python train.py --n_head=5 --positions="rope" --rope_fraction=0.25 --init_std_o=0.0 --lr=0.00284 --beta1=0.9 --decay_shape="linear" --batch_tokens=32768 --dataset="wikipedia_en"
Each number is 128 + 24 x the weight over its row's rms, rounded and kept within 0 to 255. Layers, rows and columns count from 0. Numbers have three digits each. The size before them is the row's rms in percent of the matrix's.

# down: layer 5 MLP down (transposed), 640x160, rms 0.105, rows 455-497, columns 0-159
# up: layer 5 MLP up, 640x160, rms 0.122, rows 456-497, columns 0-159
down455 129:158171111089136110109161137105137087171128142145083137120092133135157101128150123125126152122141162115089178151087135127146089086111122142159110161112169113145123106116109106120147139116174090103170117105098141170096149105140112077156100122154120087103148114136133145144119140133132146132134140087160133100126131130142143110123114102138138128152109138140107165148165148178077108126120121159118117103138122109134139122094148133162095142135115125136047132124155158099148160117152104
up456 092:143117154150124126091112165137139106157112160130115133172134157126100145096125138151102137135184088121139120106115108132115104170130146109108110151106159146155124118104158102114175140112125116149144096097111162127108178086144136119148151113122188145126089149132131117134112088129120141145075131181169118109162130153142111145099105130142098117125121104150106149121119101141114111178153125115176106129105097143062123110101124103124128159157161115132158077123135129118154144102078123
down456 087:113100090117173181141129136112118132118150157120124131107177145097163138159130166128134141125120126141108119098152110115111153086140119127095134092158107124095148139075138115102124115114103126122097145125153128138124085139130116148125145169107100135165103110107122138132131144133163084152092138073118129172130142150156152127127148146088128133122138142138098102116131107130140190108093180178099101111123110134117139087176111160118121127151145120134134102179132174114107083110144174
up457 098:137133170146120149131103137116150143174121152150122113130110151108141094126111138137087126126124103109097144082059189144083087120121145129124131143122131123141084113127111105125098173126143154153079133183111092154104125125160171079132149125137142146107139115148162109106118160125125144112150156128109118116116163100116122168135097111162150133135123152105124176137116146147105116087113139153154142135155168111126151166137096113146135127164140141126131171123123128108107144106135050
down457 096:174111138134113126171167120106143121124138132069123108102189155151139137119125117133155115130087141137165091143134109115153124108123161163136120150125101151160119151133110185145163092135085127140150125093119128129162117155126098108133119137103125148169157172096119129112166108140092145125129118116156124135108149166187080133121141120072106117107105112148094089094108129135145163127113139169100105099103074148150123143141153133126101108128120134128128101149156096107105113119118169
up458 095:123098092141122133128183140131120133149100155176140132125145126156122127119177144116086129122173122118131126173161138154083164128137137090105120128122137131128172117130134118115085119132121138120113165121113176128132111166124145096142143103115122150112134130140139119166111115117100116117137129147106096141072116106116143107123082124183082116092139104182157183114082109115090118131129109108164154082168144118104145173117161118133086152163117116120150111142112148114141125125133075
down458 099:104131164097111144114101149138111130113160112131115130081118121168160137117122171138115109146138142100145113171109154128157176125148123097133153103168115125141132128144143156094101106114133097118108125135110104110151144148142137173106156111125167148117137147085116142130121090124164171140105121153114099097104093156136127125131110113129142095132137167131149064083135138089117092172173136160060120122179146108139109129127132124104134141163171152129131119118127057129165122131110140
up459 109:152153121136137160172123116138137111131165130150148146140114176113136088106112143127110137145147168149097109097117121170114094130151157135144113069177169113166110067152089122140116105133124158109126100118135111152127140112160162125117129140164119129172141084151085171136085133142116185110093106110132151120133131103086138099127122127114120130121170188158138138108162156112102081134129146123131156116063113136130119111164117151141135108116139129138127152098137115106140131105137107
down459 116:132113050093122123117166159141110158126124139157121137090140168125108134099103169106115110117116158143095121182130134169132141105131127125138078139124141116097157095131073162158115111164130136159122138155148105155119168110155165137130099160105139135126097164125158126160179106088121111091122115110136139142138083127124111169114157156150116136128148129079148121141146081132145139105166125103121108144159108135130120160142112119122140114117120120118169143099148083112121077109102143
up460 076:124133105129146118115129126103144086122176138158075114136134103157088144125082087114114180145098142128102118149118118091127111167133170149136112126151155160108121118132130110127115121135128128183163138141130144125125134115183150087169132120098151157116105113130066104109119148161090152061092129157129113145150133097107132134132112156128112129121123115129135128113147156093092114131125149126139125106128140127150141131099133150202114154144162084090161137164102117105128141078132147
down460 103:134102117148123144139136122099151164128150131175098099128132101137093115127099107107108137118108103136093129136115121102123118193136156158137114125157182128176152134134118090107149142119137105174183146148098125152140135137161181082154111091124143178108100129140088117117134098128097168081097163155129113119149136096150123118115109153122078138106138128109132120096134150111082083160138158116159122114141128126100143114103108139148135151157141115101177147154144120093121106095131131
up461 102:151106120151144105148158121113140101165144111139132128078157118146169134113091047175144120088144150104124121136107125127097127176137101112110123114119145130151121115137134107153124164116124119138123126172121158133111094136114119135157172133112141143119128116097099163116138118104089105143143115152110146090068149160146096086108081102143156131126149122169121142121180147141109119111128148101132131066131137136070127125151145144154118122124149130111161130151175120117112103097130181
down461 104:150132148090126104112111143126133148156125147150127158127144144130130126170146157124109127086161170163094148108139119146112136101090102058153141124063130109125116097117118104099084104137133142172111121125113127167151125161128114145135124092134102156103139108110112131152142129110101091125171142090147110125114148123132108122119142136129137178144146142121145094143126155118150074143137173134166135155161126145118156117075156120081130164131110128146157122070186140140099092115108133
up462 099:128066099095163130163137155123158095148132154167087116107100132117130107114088140129145118126124092161115132174092092091116127139167122133154144127141121113168129099137124124129115124105128069144154132128118136137098124118138148105131131127096141165079074117130111163109100127115130157135106091120138114081158167127105127099160109141152109115116149118103143155129143144099141074136129116166146169116154064091149150123130145102140141181109161161130167105133160129127127119122128099
down462 095:149135173153148147118122112137100118136115103111191124126179109111120145118111096130131141134143124070110158094095156150127143146086095163127123173130133119101132117116140145109181108163059106163127133105110110135111129162135135092156147099101106114131109155147124104153133062141157145118092150167141110139133103145116141144094106116137112117089162132133129137154160108174141118145177122076089097111111152159130125146123115153084120111108138138126094130117132107154150135133144152
up463 095:163161110147124168124137149131151130141156112137095083100099130130095130121144115136119145104136131139109160132141109162145110143105179088117121184146181126168104139132102134146100117071146120154112129154084152133114147107141123104135119133079128096095115092135111140116110125159116150134128179148118078108127119120129143086089101175115136109125156146127142143126123130130088125166105151131174128106085150093141129148089133117139097096124085153137088130089121113149184126120143156
down463 090:159122137112120111139106150115105127129134113147142196114148121128161111120137153105178149171164133139149144108189119147171152071095104135132131104144154136129122131108145135131098126144139155149121093121119079166099159139134149165112142128119118178149072165139099139115118156137098146148119127137111101104149075096128117169085151121147184164128139111109097092129097111140109108115095161137073104132098108108124124137161156094120135119125112139130110097128096146132129124131137106
up464 098:150102144078126099160086171107161163134149128132123106152102129118156096150102106100114166114096113105086089137123104139125137143109113130100143128135164103153092061107099128147160123127124094148117158140123157141109124121173141095115166116160125125118159092108124143122141134159101126132121148147135140137097071146133123121136110150126115159106103128164140108112189133140120128152150166111168149112143125113143141082114124093139109083147157154154137146136140078122184131132099097
down464 093:088173143110131137119120103133139125156119104087095132166111156162131172177108156151130101131126150172145136144120116105077136111115118114096093136167168118140114146087103132167113114131102124126143148160100128112094111114135111160114137129141117071130134108121159163104146131161146094156100091099122127142116138156121129129122175159165137160125148152136090148186141125100146106134103092132156116109170118087103129135073158156121111133095140115144140100131110105120113105170099146
up465 103:133080154099113120155158176103137145151142150145115122128188119149143124065128122159129129119144122118160082120118117124123136147101134161131091119127133090157160039109102147095126123132139124131123136126092125157140136094131151140119146138085148142139171146142153087108098187146089120135099146126138137125112103124106127128089130109123103105121151178163115175125107141131117123160161163144127123133114119126102131139111136124139175141190099173093155153132117121122139107121115104
down465 101:201149110162097172098126112141108128111130092106116137150096129203139092141109123129125154130085122125133119127123121146118150101129136110160107115157140105159087168109150100144063124137113117143163145121122148129119126123156111133139122102148104111155057196148146138127138123094133078163131100126139136125117117092113129146096132172127141144083124150153136131132092098100168109134124138139128141107154142114126121131175109138134089118144155122146146153086129084135156147116140138
up466 098:088112141180137108143158135115140117135112137112149146115135150101128083086154121086132171131131098137103120155136113079145125154133144129137110085131172149113109138143109146146130096104114098153160151134116135153104173114122131087146122160109181125138115145089126094151170119140147146144100147134126117138099129136116167100126104170128070113118119118118102104095130137108125120154125173153107158128097149121092179115085129107145124166106156097126171113151104142132176184127107116
down466 098:129129118133138141137146145134127150116158123115139181104125121153129138125126117115137097139172118150150133106098121119140132086145117085120128134141106145154113153082162126141084171110098140138116108152124070115114107123131086151121085093122136100159126127127157136149123127152082153133097169140171102076163147111162157096086174097152134136170121130147082111143108159104116078101106173167132112137154124117127130137155127152112140101132146152127112104170110104132107118098188156
up467 097:120094068144074146152075145118160133098098110124102136141107132174118115087127114149151065109152125058133117129120122155109146146134157110186093161110158096163163099137109101127154159099097139137106114124127137134113083136147181147130114137145137137155135116156100097131101110171107127131116191131116164115131119113112131145135133163128126143106141149126125134122120122143136124169168130112116111119104089137114154133141157141163162111160111142108157125117161110103120128145103145
down467 091:155150155113154126098127160136105148167144151119105140120144134112101138163148146157096158128145117152124131109111142171143128151126070171112134081159144113109123109149129164131107129097130100135119170089171144121133124096108065177139142109091110143126162141098099159159152148154148149114102106116077090159119102146147113145132139085155111140155128104143150109096139136103102101082150136095152128153112147115113117120118161135078124146111170113144103142098094158139124160121104126
up468 097:133148134144121149140126180116142135145164099139140090166131131144108124100079124093126151139083067123081140108084140189093083144107143127094147113111139134133104158090140091146149152105147152119115140102110167116107133126179138138133158141113175140100113098135177141108085149098108152102114149135160131106087133171180105101121140104116121097105163142146152138163142139109123129117121140135111156128144103116093143113129118128125137160131124136090153130117110157081150143142148120
down468 093:118097115095128168145142125095107109132099164137129074150143127104122095161140111131149092095113157120135100149171114099121187123145148198152101127150160139106122156161158157099121123102106109094139107102139139104126154077110132146121154124146127160140154106141135129132096100113174104103143142104103126183111132099117151156090129112113137139142117127122139117122114169146137143126128090111136103137170110169126143180134078100091133126103133150149116159126136124145121147079116167
up469 106:117128132124132134128119130113143119122174120132130150129133118115111133078063138122103116178104160163114089103129165136130128162134114134131147144127133133177148102124119134150153141094162104105163156162117153101129140105159133134141126101140082158134130130112143118141136118148115117121119136104162100129180129137133192090129138153139064142113108090162148109108157135100112122069103137104156172119178118143112181094123133118160150137167154117150116156161112117078111083114132134
down469 101:109118121123148117124127140126140107097151121135098096115170114084133094131162145161130162099132149121142125114113080112145143121135126132132124140103108079156121132116101119172150083174104159140102130121079142148158147142100171121153134136134134112154089128144138127115080158106114130100141116177129142158105158099157068156134130119099159142140147100089145143147116156183160111167142093115105129105102154136143121133103136144140161088105082144135182108094122150096111126149154103
up470 093:096151099124163130125134143097155124144134154138059118130079130139101129125128117145103133153102110074066121085106103092161107151160121144086149133134134082140106098136126120149100173153165139138124114154120106146126147155119157078112109152137124147106129125116084121100114148153085137112117137140117129130133137120066104153101100100118131151084130091169159129123153145124124136174140125141137103131163116128154162126167156122157107099125137068140135153146142095157115140142139120
down470 085:125133159133130108141128136145096080146132091113157125104098084105088116134130115108155132120133118150128148126125094135103156113157118079149145132121105167124132122092114102117104146129115123138177078149081135116167151128127100156092110142148125081125123160119133145142145164128141124144148154086193137162098136117126133135141162146133166168138128169080118163136139134120130170097130137153160110105114137122104100118073141164154109132124096148143146106125176126070111156124097093
up471 101:140099118166134142134136089097117074119148118127122116119110128168169090100122135136135144125128132153151098165124119132089096153174123122154114114175140117164122130141086158150162125123138079154143138164111128100125085158141148110191131135079098108115114139124147128133152126157112140103144124118135117147098160159165117130099068105114135120103154124111126149138110117087119130123105174159128079111121130103107140186107133152083123132151099142098151129098170123138096153126162127
down471 100:132157111137131107122124129118106111112162168153137126117166147102114122148144075152140133124150141093121136183124141133130148126067119162127117123075158135188128097160107108140134103113184139096144136135078133133093131161093143165068171106166101137120125163145139147158122100143164135109161107139112099108112120119106145134071100119123171131135120125142120125120140115169164140128142109148133111122108096143140105116131144148132152136086097080136128092110109165146135146088129107
up472 105:117080146140144150121149120125145175120113151161106133129143091106107092126134138122142167138123161100113102132130158185168152148156147117144131103144126087165106115125075118137146107124092149151128121152095140147148120157124123109134174113133171113146163152106143096109160166124096127096145127148123108127118111098074159088129093133118118142109161150138154110131124146114061111125099169110146121133121145143101139170096126104133151116178101135137142101133126128131187123069137118
down472 110:097094108103122134052131147120127132116138115128107129162117068137090131153120125130132116134134141082145131151142151133127080121155120111102140117145086125106115165146154135148145168134116102141124153158150159149149123119122144132131110172106112130163159114091172151118130119143112137138149148176112144107123171120115150147100103099156129178160123136103147061098166110129087113123102139120154097106143145194114105147136093169135119134155102132089096143130110125130101114103118164
up473 097:121111159112158101169152135125176138124141156145093126151106148127151146093106117129146100155157125110147144156108130140095130117139145126147122109148129144147095143148094128150110191155112142135129140120095159109103147082107161113134127139125124136141077085129129118151155131097122141136147120160143102131084174127140123083166093139165149188145165112146146120108175114135077110129120133108165154125112091133167104115135154116152146167120101112131149075125121136085147163086110102
down473 093:086166149136067161143114116150140079130158136103152108144109112142146113105123144090155154089124122125159147147106140124142131141091114115097135102128118084137131116143148161118124133131114122139135164158156134149110125108148150108094100117160111130102159130111101114132108116146145091105118132109114181149161152138134139155139145138149138114156098100126169163097154136107121124172119168098085096128123152109159132169144105126161130090120123206128076077082125147132113098117118136
up474 109:133136149134160124149152121110131112149132089129114121169154156138096105071123117136144115120151115143125128154099179151155087132133140125123136090160142116135137108122108164159137146165156174154130070134095190155121112088112108134138136116172130166147115141122089118079144118124098145116103149141143125087149108144151143091146095142121117077091168171109098147106138126102156118122123158157150160139101141118074120147137102157111148165136103094126117128135155123105162136116146101
down474 116:117107079114157103087171077123155104136127137128099141110119143139139080166178148188155143142106132138131139116078100148072082119136121101112102153144158126111134116125074112174133125121130161156151161097068150109132129127126126139155107148137087125130136144137118136120113150143127135109183148138137142108108159138158113118139136104168177159130091091129112137117133119146118112113120098154131120099118143145134087102121138127169103124109140138123144112138135164126174123104120074
up475 101:147109135108140152153126192062107120122113142126112144117139160154124122121143145160156145125140176102077118112131081125138110175174154145146109139145184113151086124139158109116114123119136127127117104163122120133151173147118120114158099142086146113144154083157145118129152152110102166109143163123141091097157092081132110115126114114121138149127138135176143156126127112138078123118107153109164147108133161089128171126126132145157105138148133106135113093141129112142159105087140081
down475 104:108143106132132160141163124143100119124134148094104139151108143131080110098099132156141108108166160140108135116169149121158093118137145143135128123136137158115118097182110122116098113149129123139134134126100100113140151099123176150104135129144094138119095145112138142097110085120096162120116100165120128181108127114153126080144102088145156085143104107140126124122145180156120126079152136124109091152165104158119143118141143112158134162144176141162150084131119176075130078118098150
up476 100:136075149166117122158116140091107147134112106143146101135126158137104078114140145127140123156173151150099122124144145133118132116170144125147128130139155082137143085137144092131140163132074117136146144163093115142135137126104106109123180158105087113107100112132078118110164099146114169095140179104118088119149121125102154124099096146123126138143174166149136153141137098128105131127104155082117114083070142148136143166122103127145116080115104136119157093144107131111171146125122121
down476 098:098166086141094169116197096143135109128128140125138099124168142158114155122129154096135138130085088111126155139094126156096132123127157112113138146150131156161121143154110130177144111127100133126150103111095157172145116189124107097141129137125163116127132130158112098121139115098156149123119143082079152128085146107161119117087125114092143130094100142142126102090107142139139135161128088129118148120139175122131107136109112128126077169110086134167097120129149144166156133101103130
up477 097:124135119122134115151114122077174109165111142126131156126120137191103146125132124092122138162180175119120073132077176106126104129114164107113136148127157124148149144181094141169126119093089165122165116154119154137138181116141087130129133086115137141109121081117130111127150139128105144129090117125122131148134129121179111125081119130074092105131116101149119125097175138101116134131102145162123140092142126135162124168090146125121148116146141105098126133124135151115132141166161151
down477 096:159119113152114178147146141177123153099157108118147157134106100137165151160152105113128122127136128136179140102121122104142140130102148105110148113164100080111102154110102135134131149112155143150156111120121095145107113139124157168140119109106125162113111113135106121144122135130138129129103144153106142120121098115112132139131175143109125150155186122137144111107103131096115112139135150147146155071174108112142092045156089152103106094119143113091100149161130115157101066097169138
up478 097:104121067133149109149099144111120132145113124139126137143170167148140095113107124116068159149106144123124104131115160171137100133117135132121135132156141126117106113148090100114141173085086149144131132175130140125118163064141111132127089106146131134122166128134117121123139157123060167102138122108120102103119128106102145118134079153114090123114179133149084142125190142121092128074109148135109126126107120128141140121149140154112087150107122165112145158137157130112169160127111164
down478 102:105110157131123151116138121113099120100112140116112118125164088135099138184081133106143130118137101089124127158144129135140157102135164120156155121138134109141131137163151139140110090134170127112176138129126116085120121181138126141107136139121170194147130101148109114120123108115140103121128092125093177122089124167157173157127110105147150144120130147107135055135107156132153078170117137153154152118093114115155122118105094081122137134108115152107086091132091105135171124153137119
up479 100:161136127143111141116103118114177117173138134157126138136181119147098110124115125141124126110118154157132062151137138116139084196113155184133115118178165122110128099122094143127152116107163126143141103122123161182111132118144072138126134128111134131132123085090145110108115136166106124130110105123151105114099135137114088101093111146111127113143146161125126143094171145108141103152102153159165140134117142162149163126168133111112116118135147118110106147142140048116156121131157092
down479 098:095137131149078151105134118112127174097133094149137099155109118123152153116120088144150090125125119125172151108139118123152111176099127151092141147136130153127182116102085150135161143133096131142136121144150117093121112159178138103119101130151101147148113137175136134135153139129146118137158116111130123154161147104147175142140143104126142110154104114112177139081126169073126095122148113083126126106132094123085098101148129122134084132127150099143125103156071075139137160118114152
up480 107:143126148087126162138160122118139126104156110143136153120113091180182080137129115155127109114100127124064110116097141135150087132152126126081149130142114123145164086152123102141111165123083118135111131121126139153124179135152128123152121111171143128097130091094105128126153139152123100081129151153147123107131131083153139136109113161095142129107167099111156106131145137158113110146154164085130150057113166117110131147141110128150128122146162105121145140152151113166167112123083152
down480 107:125168127147128147133124097115165147091108152092088145113110139132169072143145116109156092112142132071152126144123124136139105158124158142158163123152127118187151161106123113133149133093134141114132090133122181147135150190140127139103129168129093089140135117098106121166161101108145117166150109081158111137121122092126122140103123153105117174118134090158122096102129108146169132117121111111108115103108118132139123113118191097128115118142136129115121142169109163135076089121146116
up481 095:102115100151137118131079188135129140142143122151159126122110137140120156122132081132159156106129122137080092117098149149108094115076142141112095083122157135139142099131140113158155137137134114163143116106118130122117102102144189118138167150166154156127156154156125115107151112168116174113136100158124116140129119152063171122096149124146111128106157130128119118101159163138149102126061134145110136129139106150104129127113108172129115137159173100107132154097133119127177095110100130
down481 093:162153124095136154109155111122157131086120106124111083137164136155135092144144106154092145123099114123116121133107132168142158116118088141148120147135098118120107162132140128120099106168145154113136102155121120162161177162093111161141138100126118108147101112075116163093095118148127138134076138113144119125140122118148109121141146162084161152147105141140146146136103128143136126111121100107085091146153160152106099095145104159143182146070089124157142136149143122119084173135103168
up482 101:140126122085150182127133125105159088157145171148117132127108134151155175114141131155088130141089076171072130112104110116113108153132119116114145127163172108122137117114149130146119183089152119137099137165110169150112109139134157115135158120148166138172137096123115171113122126102131107150133122129157100100157103103178156129155115128101090104089140113155134133135121112164099123114149125110180134117161147099116162151172126109146095127127124094138134105135117099089141121119161116
down482 101:122140140147134129119133129173123117098160148147153092140140143088102109141124136124145128113104179086130098107132115078130170168108123094089105154141169134119158147106134138098158151133157157155156140171147105100087130098119126172135117114098111151168088094128133137097115079163072110098130151137124138133103080149120105146149107130141142122120132147090142124121134133110104077120131100122180121168095148127120124150150132115163106133125132165122089122141125124183124087139125155
up483 099:124127139139122139097121084115116135154114186155044107142105168120098085144138111102128122132148148106109147118137110169116106126110112139105127134117154136141153110127092147156138145096082103121120099102123132144160123143133087115131141123125126139120156102122125122136127130176096164126115132142115060124139115098133127151128105122126164136131136121163106100110158156194134108165112172128147155114126126109112119114129075142143101136110096085137142171115140092118209116145128099
down483 097:105078090117149130157126156145122128111146134146149142098134102125123142081137129073118110142166184167151113126151096083124137136139180108184103141096091134133150144140133142147129072116080157156139112112093116144115149155111145124135162145125116128102137125102118117140089115123133124102149119151107116093127133142170081110135149101112110144122159163149151108116107102103112147113149185125124186092163117130148116151108119114117122146157130135166104104133151080135101147167130137
up484 092:139102156098107127134129130083139121137135167124134127135158093173120096079139113172133135116145122170149119104122145160121093151160186099117145142135121106120103140082114090112143133114144114115089149134132162142131092145135157132124144169134145115109167137099123117142104108131128134100123160182133090078138110125155154136138096169178135140110137118137127181122144143153094102157094144076144142111143131095157139153131112141110095147139121126159118146096086100125144088087114087
down484 082:118146090142087116119142117129148121168107120144138123106110136120123093132126161131151134150153120126087108110132158163090127143083170178108114181118109168129108153120112110138122186135117127095174121128099088142150159177121166118089159104116124153156097106138147136104105128102086149146126103123083123129116162138113154140098121086127116083139133131119161081113159119071122124125141132131137112143132109142131096136145172124111181156134082136135162115118159117114136095163146131
up485 108:169117094099127133157139162113185074107150132145119131154127094118118178131098128170102134135106160134124101145115160164146112122095155150119143124150166141140126122107140086135122147116149120127118151126093176153120122106117151078128163142154100132138093116079097168102151109132054167094120120114102136094136139134106151140127133138108074146123160138104142131116115115154084096152130136111131130111162126112087112155132154153135144127180099126167138141125162122135123129139110166
down485 119:126086106122125133181134149115131132106106104127172085115119110118155123139170120126136172112122117086096149123098131163151113171097123149132117131121096113134146205157109132131142112098143158115138144150112090124122142115106122114110140139163115128126115099119102161142141135179123136090133153120095113162160124142105165123099148142096061115133136119149144134154121157126125085132149165118155136125159116079086116096147105077123132136101175117153134175142096127144145084130150117
up486 111:153129131138150108141150109104133153106117143146154100130095144134126121101126125121157101144115132085141133123114168165105118151181154099136134123123155117136147115123097092129147121116111119149118144120116159131166112144167121101099142128112095158177120131142129154091150116176083150062151173110162069104142114116091161133090075158138095134124136121150154093101152151127115111137156138116105108128139120115126165105136101109101156139165103134069140133166162140109140085122143163
down486 114:134090140074122117081149118133128092179149168125141104114136098070150095162149085110128159118135122147144149114137101105098117122123150143158137125160139158117136080137103128121121155154125166167084119148131122138137119120152115157114094127147115125111125115145157135148124156123095121119099094095128119143126122140154103122136144157153113148124149104145140176093145149189106137121137173091128095149103142137109082106166084150085140183126119089115172151138147133092118131137117134
up487 097:154089129107127131155096158122142088149172181130150073148123148096137168085125097112121123117105119115134140131141129149172128141103144120158139125143146123173114081113137099143146125114111121147120111144096147191153162088115103120091130130154166143119155135101148085147128103142116152140078158148111077150113068122134129117114124117128089128103135067136130112103156151164124128122114127143152165117099162106124142127132152138158092170166129108117120131114166141099140135104131123
down487 092:126163150164141143117129085084109175156084080124073115132136124142119123143112148108113122148116143161158128141115153111153148125183108109116161127103125085111131127106116142135134107140130113093135150134137132094104149153119131154139149111142144098123116114129134156176121154121121134134133160139139134132156181158137121152110108165178165139119128147143111090108074133098087146126129160114106149110124066171128079105124122126135122139096159099138150087151149092132134152112077084
up488 096:107106151116169143165117126115178115135174110121130129109133094151138153084117122144127156138107159138136078139127161142141134156135101141167148131139155121137143091127105121152155155102119130114079097156128166131143108147120098098150094100103081108120134149141108083148089122110078122128115166113142135153117077082153126141127126131115127134129145136179101152106161099158084128101121123114144166085095161162138114138144142168139122157154118120135104152173093135077153128132137134
down488 093:131147112135160092111184168151109141124114098141162100162136140118141142154095138128132100126139097113148118123136174121159143106090102151122130125173132111128147123102101153145116123103110115161137143111133109100123107115091149094144153155167093135139120151167128106104112133126140137127143121126135138119097127139135108162132115148207126133142125113115114081133121158161171084159082094138152095054139158082146081147101092106136140114086154125162138117108140119165135124114132104
up489 106:111109103107129150111137145080130156048129123171100101124127114144152128118126142129145118131142139108091076149117109114117142139149144171159130140147140140186143114099132146145138145135167126127167122115120117168144148145152156129149143143129177131144161109129088119135136121166068150099129152120098149112120171092118114138126131132107124139139198121118126147075114125129102061136115145105145100135111129092130143165124111140143145118141128122143138125164157118113133083062144089
down489 109:107127150083095127146122111127114140119123137142138151090163144109103139117151113117124131104182095114145134129122138119119126104135126122138164138098103169130131150143168094136160065128134147168122139147136055146124105125097137112129159129143127148157125113127110133120110092101105141140101182142110101111133113163103119129169129121137132155111158168177136122152097159184181089061132148113109125133086114122091158112089118079139162140128143140126159141113096152132111147108137117
up490 094:137111102150195164153133158099138126116110143109103119142133108123086097100106095115144147090118101113109122138119148182133139142138132116144109097146102166124131104151155098116113174104094102127132122120129112127144150130149086099133124134118149120143164117110117116061131096156066155126104154191118099168107122098136135086102107091145106097101151132133132111163183142146118155133125144142145110108161109145125115138161122131115088166147132143100100119146132157091122160141126165
down490 089:107135116122107099108156100165136116156122102160171130119123108156169142153141164114087123154115128145126132109124119074125160142148107151106127133122157124127112121123101106132162102166137150145084138133147136131093104128119170131103127140155115130107107120167126137148110185121177077114126115097146133108157144156097137143146142149139150120118135116131095181123116125099182136088116069107105115155111130100125144111080156151136155106101113125170143130082109089122130122184117075
up491 092:142106175096119123140153113096127135141130154156079175104141137162112147114089135111131136121154102150140136144117131096119098141124156078144133174129145132163134124142117125147114112108117107112067108160081145112125137152139124111117128138114170123122111035116127137105149151113127116118117151131120080137116088128165089131122133120133156134147168091150157166098144143156097141103134172117101143070099134100110126101124126108186109138140122092168123118141129122140166153139153114
down491 097:104146117124105146178111112106117167118114109102119120111076145160139084136143104091132131193105143132139098111123150138128088127140140184166155102163087071098115108136122141151109117136143160125152119153143111100192155123142133172108116137124141149137171147102100122147130132144133109106098129133120157183158134113075111117133083142103108109130135111095123130113157127151126150137138131103147113128117106148152100163119065096129146138143121134124104164150114099141133183123134145
up492 098:131134123140134110129102105137159129127158106139133133119096185123119140086154133133135125143162128148106164137108115094085123136102154150137142102141162092137144142109108137112145134116125073129116156165103188140105176122129183120123145129145105144165114117108073167127121131130094120117118120134144100150123100151161108101084096128116175185136143117139123151100139157135100129124079122089148128116095148102099146122094148131111104142132113122154150096133199130083136146083116151
down492 098:132161181137106100159117144094124110117088146156131138128153143125114208128101151105143155137121145137145081117103127111108141133103120139137076163152145131106143112091174096142124130125110130124089142150129141115138051118123131129072122126150134132121161150141124106113094098141189146146146104110113076145119128155121158165139147132132139112089076165135095136122150144158122127145113133150144137086114133114150130116109150131158104123100089120123159158101149116133089152154096124
up493 099:136102155069144113169124194094129135169126161147128126127142152165118096070130098167152096125186151110110134178076118153096108170134144153126133150113129159138155076118137096143084124124143102113136162121132149117107142111111136119160120121117138142143121105093148091067145124129112139122074160147135149119117111107150122089152112077128149116149128142136171137143138127144109127152105142137144118108105128104131107136126127141181136142148145137133112082119111117101141125152127105
down493 097:129129070181124164155141096169125082134138077104110109147097096113160127100117140133138152100139152156129148111117142171135133126130120133123100128159092106175148102150151139109155085139140151134122128091115137168163131143116141134108119121148105169141143154096138138138112134143136057126114138109121159112110126105116142117118149145081129118083134108153106120082099133154131119154128150130103117179143158085103084069109125116136157143123122139167130142110144175122128083131145112
up494 104:121130135113111107159124142109157077120124163137096123095145114161146091087134138153118126122122110159119115117135109099143081163137094147167164101155150147141161101165095164178111141156144132171143116134141125187149150094095169127165105134167105113106149134105118148100107120118090145135115133142107097136143163078157189123101131108130097138099155102173124151095125123124150075149145118138150171144091123138128136132100143130112135126122136126131145118130107069142140114115139132
down494 102:062144142107098078146152161126106152090150120129114133130114097135167172147173124133118158139103101116143148184113080131119141125104136114148093126146122114162157129110122140173130124137120162097104120114141141121140115155066158149135149109118131088197157141089109102119115116109163123066157114126142104135080143118106129116132138149126156146137125098124136119108130100114141115116106145156154094112147138103133150153118141097161097153158128145141112120131150158107155063127132134
up495 107:151123131107154162121090099121144123142133143142123118131143126152152134110098109111101140096121140137137043125140101166142109131139185121124123099137120167125175078119109107114122133112110161144137165160141182145119074106164141128148112116160099152131147090119092126125118124142121113096075147136130142175132129096140165115107109158134127095115138159137103152125172123118101083124144150110129158099143110154155166086095090137146144141166124154155163108162138126138115113145128095
down495 103:121145145132130142125124161125117149166131111148127097112143104100116127171133093152121110094148138134119096139149146150121120081110133150117156100115110127120122084137157154124122161163143139105156062115168146136127143151131100128088146122129147130149079169102117123103167145142120131173139117131184088111144112153093134136168078123110109146142149128142175079132133111181160084183134139113103084135126133103133133087100121108171110127115104124138155118154090127123113107116129174
up496 086:097097093121126131093156117121139109148177107142122149129133092157138112148078110130066109101106136134126093140135152084100123128122174079101143115176116146121117118100163100110116148129114103145145120154127126126109140189160147113154152145133161152103132110094114149117099087096153124104099124156107132142129108153127102135041083116134113130147134130133092175141161145132127139153118113126113106099140151144133138146128115145152142100135147150132139144180128144078108133127159164
down496 083:128151152110155147146100133098116132112111124104167079118122163113113123129141146139148130168157120171152167111162090138156151162122118149134152134098132130141106163109102144151135080147146149077133129091101147110099124099097179104101104141110095117140130143171122133093132132164120178141173137115130131088125118099110147141145144150095122155105155115093095080105118127112124140138116140117173115134114111074119162107149136104115142169137079090175117113097105136130162148129121131
up497 098:112129091164154136130145094136149128143138157192123166140120144140146142117125111131162118139135133080158103110119121152093125138102133135143144112136123152145170115121128128176181133149164125130080138139145144094144159123145205139169167101124119100092124158126134158086128134108104151127126109121139111114160154115113123112041104117112093133099150127164117138111130132122132097154122127118133127097109124130126127180126134135070105154162151101099157168115126126109107101099105106
down497 097:116089135148158127143160138161138125103126112137099111136130139112136109132127126118137144180129147126096140143131090100106091099124125116142158137151119137161163132140133102184102142092103186113154121133046103125132157151115111103119112102131151139131105138156148127122119109156063132120125176135097123107099157099112139105124104122176151138086107110149116153104087090151099174130114135087155111114126122113105131162149155074094138166177126160104144141118143139121128139146136139